{"head_dim": 64, "qk_norm": false, "init_std_qkv": 0.0331, "init_std_o": 0.00585, "learning_rate": 0.000958, "beta2": 0.95, "lr_head": 0.00812, "decay_shape": "exp", "max_seq_len": 512, "train_tokens": 700700000}
Each number is 128 + 32 x the weight over its row's rms, rounded and kept within 0 to 255. Layers, rows and columns count from 0. Numbers have three digits each. The size before them is the row's rms in percent of the matrix's.

# layer 8 attention key, 320x320, rms 0.0438, rows 200-319, columns 128-159
111:177075088117117092140174106104112136140112117142077102151130139050115087074177094119141151103157
091:104105154160130089138024120124123117105164069144125218214117105159080110156156122097118105108151
092:100093136135122141138091143194134119094176097138171150117094069204166187214098131136157119164129
103:164097106149103143173156126110125143131078081150072092175131104113113150127170110128090057116160
097:141115079105123124136141127067135093150098127166091117129120126081174092102140102081159141070117
094:140166125105162163152215070071175096160113140134066097077156131039157091116195154098133159094112
090:143098086155080078120082089101158132099151172129129123165162073131184181111138129079136105159154
100:107088143145124078121055153141113135131101083142172126157076082196059167168153118099097119146128
091:153087124069104169145136106102131113127093130098143076101191133101148132093173162140110086117194
109:082168160151144137114073138173112196087143114108155182150149112114132108134101110151138133167170
092:132116156123091061096119130168141093072134134095179155133126118197116121162131121130117115183102
111:096138145096157098147124113140195100174116170133085108094146186119159113093151145091177150113112
101:106130087162193097098115120094139195157161097183165083112149128116109144134097103104138113165128
099:112120180111189115067115125114160130143083163159138155080110180133140105144096179168111153175131
099:149154109129098151125147113114134160125112164102132152152169124074134115111151115058068125114131
100:119134197161103112111123167124102084119109148121086114110126096142121113129109129117094137093073
085:153091108093144136129125135141165151136112151102068149065191146116174089139141158120131165102152
124:119148109159136102152125072171102150081125112136199170178133105171119163192122107140134126182094
111:153096095100143094183144116135165088190098145154129122105141128088155075060165128143170119085077
082:139164144097135180163135132139203114197151167147116151143131171135139112076131194131112149156134
120:111147120099095115124160159068143135126115152095066096097132118078157093087139141115159140120164
079:129135165083136113123149162069124140159149152146102136087106110104161108164099178128164099126153
090:075173135114112101158178091173086101176171175163189116126150153155092123151138092126080125193123
103:178108111119154196138143112085145132183091169108081077093138179112120115123196170144092132068124
111:133176150092163099132105088074203098182062104154111128086122107058122133126160121159198142073081
096:163122130116134137205138152116137137157161184111174070086107106175124104149110104071165124170202
156:114144121116131139115093122173078138063132125122174157157110112198143178172129091146119118120118
076:148066120110117149102121096129061112099153068178189159094154102201120113146074110167121150102082
068:120089152123132083102079166133131129094110145107092121087173106138095175086133060149091099162149
196:140133095119138132180166107078169095158103165114086142122149122065144094094134095102136120090157
107:176111094042133165175159119039133092077155141137090147095120180073109077108221138138054104100132
098:070119136136102109086032160136152224065211109162178116145144108108172161152112128114106093127135
085:064079146201150058166135120109147081139147118127096104103129098182101138210056151135158102145145
112:141158090131122138163176117050134098134108106082115098113167144074104143065108097105153154165131
106:121131097123125125121058142192071152070137182100091145164158142091075110090112085142098084127108
102:108133111098085157116119101088115093059154186104109163138108133160142173126142122142155065138180
103:148133104077153135134132172128106096125162084106138214136108148152138140178112096120105143104065
097:111148091139093109103110162094184157158124080163093138154156122134127154142102127159144150090159
101:080123132150103162123103133169143091102127146169160126098159113106082141129163158090112074131147
102:127089125100108101130125100101117077166099083132090138088123121101120153135110106113104132147131
096:122098111150098098162141104111093101138114080135149117167188122151129125038175102134145095210178
112:120144115118167159187188154162142095111115112137117054064118184120097140118182170112111159134141
107:148120159166136112112185111136094118126126135112133196118136118084147207134117147146111131078114
108:074144109149110144055140125129148135148182149125102141092141137134113168123093125148106116104117
098:169145106126140175106132109078086126097118110127124104053100077148112126116047125146139157167080
105:092182148109160143145073117114145187104116109115077096156132120172119112105164152166110168103118
102:063099159108121135151111107118181142179120104097163108161171084231148113123162117120122188129116
106:158121102108196147149129112163083095133135087108102120117164103136107204135183104138124132050158
106:176211145118119131122075146107139155153078119137096095094102106149124166166085094103147149211151
100:096097139137156136097145112105116154102218164109130115102060115126155165084150118106088095135093
100:136089166178111193099108100122099193126119135149095119127106121168128167152142170101114107199172
097:205112131142111133122115119091100131107123067094135079126125118108138162037145103099153132168079
094:163152100192107156156142113112131068150051160166078076138124119108148103156149150080128136086099
102:103133134098149195141150100147122139077121144075154145159124150123125123135145111099132128123121
105:084103108124143124104132125183110161132153079157162128213102136135127128151188097098127070061111
097:133118110112174121116097082133143117124152148193164164148109120143105194158110125097119115127182
101:123117150194147155085161115182212191104147150109181163138084149162090100158104159090056095193123
078:152134115140184156112109150111151174077100149124164125103101162130102127084174110129141060154179
086:139144103153110148108139128153146107130095119120168154143156153155141082192108188138130218112106
094:091126136165200112108115126125109169125123157104138096119089104166089159148097179036145117201167
082:140180174158097142159152122074076088156100153140088128114092134124158147105116064088148075125111
099:177140120044092104163102118095074093143165089186067119157146142057149134077111169192123155071129
094:104153164179175122077174111152112167116161154056183136198150149135104134166132101129110121175125
088:163167133074111129141086149073101123205097087126081085131161172075151103077138114149158097146141
100:157147151095148104119109134084117152139128093176102141088163117069156109076155103166134075047082
086:154152063050151098075097121123107137125154089124078137156153103139145177126166133151166146083136
098:136145140096038157185095111067086125102147054077092177119090095136084063117149100127075162082147
096:166171112127103115116119143161089134119121060122123132140098132129152109130094149140146164143154
089:108092129145128188080165094089094126162161156178085148114084116131095188079108111170110080147161
098:173113095076105140081103115083136146148123116146105119131117102078149118097167129167179053076127
104:172111141105146107104146098086156138120126128207102149100125188110113086090170115105161083102099
089:127120101121132088152096118168087132110129114140144131082123143115144126113128149102127121104085
096:074135119156098134110132114163145169095131119122137146073127107107142156153117113086075123124143
107:115149134130173124115083176122135084226133117129091156166143168141151156060100136151135139147141
085:147174095115134154086133072153107150131163107116128081100100095104084123154104128114070212110125
102:165132080122121141150153155088087088134113103150121153081158134129135151067167133133140077093107
078:171146100169162103164117122120154161171101139182091103109122119109131076110135164092169078124061
101:149143149135121121132151129161165122078124111088169094181119134140117139154085112083103181150110
094:090100123129085114081107102164138128060091176158141121126130086099144151182053121111074194153140
093:116166161151138101074141153162092114115128128097130134161102106115093158153124063154132145141103
091:098194056118105085141098115142160084082170175149133105127096120112089152149080116101149177096146
106:194125113103134171159178101109111102113139103172138158064121128111072127112130148118094084083112
104:150182087138165117151134061109106089071125191063150155177135114137127143146129136152143095139093
092:144161130137149089084090163146147106156162091111198108126144100140090147101100109160110145136154
108:084131129118089102147082141160158130098175099116160150148121127144106151086129111101176176107099
094:164189131152111052158147138176098159143161117149165153144130164180122059097106087080173161131142
085:140044105140208129134144126092176116173117166189123114148104105034119113080160125098131118173137
110:117128170172100132141129077168071169091118130101102150114136139146101132170083171125061167161136
091:164127158121149112094137129142122124091143187145113174087119108143060203129104159141098108133097
111:140109135137138128141101146125185122187087126162106102096135149056099067082142103074222152149113
087:109091106156124129161119209143142151180137142155077052075116160062142138135182162111169107163158
119:174154124085092133163153134105184177075102101079185173133113164101146115127149160120121118073157
109:123115164097138171122176144118143135129142137159098118071120147094163104131174139135148153150147
086:137092160120148186114085110170146200142142077088105095092112152066171099147197131126123154190110
097:159143162108172157139093162081128102155081138165122134050129147051186135160159111097121132143143
097:169142144113095155132155109132147143064125164113105134118120128061113127120110180097144163123105
107:135106128084129121126069097090077109124123180130122167124079140149094128064140106133152155146117
097:075085114151181169133109169115165078127093139117108121169117099126132096154206173159193123145148
103:128107145150176135105183101097076139137114130097171097111124091098135072116122173142070160203138
111:106127135138192189120139121154107125151163110114113119112098099110115075119168149122130096126069
102:081081094106133136112142196147114157133113083101133136143120149104162129205126181108081153166149
094:129113168142150135083131111083108139149091147134120093164151114118134171122070102067150108101112
105:161141122147065151171151131120157100097138083163140113058091159135134143143120180117094099127104
097:130112106066102069151087086153145099117139107151087140160130103205136135121137096141179114061171
100:127064131144170214130138125160126095101141141090117108130129159054143090128122138160069203225158
106:170107135119135179149109139113131134134168106104107098085118141158182111055112151130135096118073
111:118060114139108149137136167132134123153098088134076102121148200090174152122149158081067115184109
114:156100124133106097172145052131116137091139135121136180077098129136147117113101136151071165095090
095:149123185136117072088078090120102163117093128126091111107112126138056113057091102139134091147124
096:104158170109155073154114072123157157079196102108150107140137119124134132100115070171123104143134
092:099167139174097112123136157105047047122133115146121158166086103199101099101067118129165090110150
094:090126124150142084106124097097090080084143184120066114131122078112071144054088094111152135094120
104:111087081198133179134166158121117101094069141088099133141167100109123072136147101072176172106150
108:131108120169098164124169194101158150110070113146159138129154053107162061151139163130174076134115
105:145120168109147163175121123120110141074121155136122076081150154130110126139143174142092120179154
104:066104118138145115131117187184086101109134178097128077163149158127172098082160151137053200140122
092:075119094109110140102143146134148177130134101108103136126169144138151099121159173081153151166125
116:116139125181157121112135171127105046130148117146079157109148159152112138112139096154118197118114
099:177123157122126079202119067075155103114116136137102141109138161155089120123105101067182097082095
099:146115168141140085086143065103116124136140124130121134142120070191083152078148070104154086090109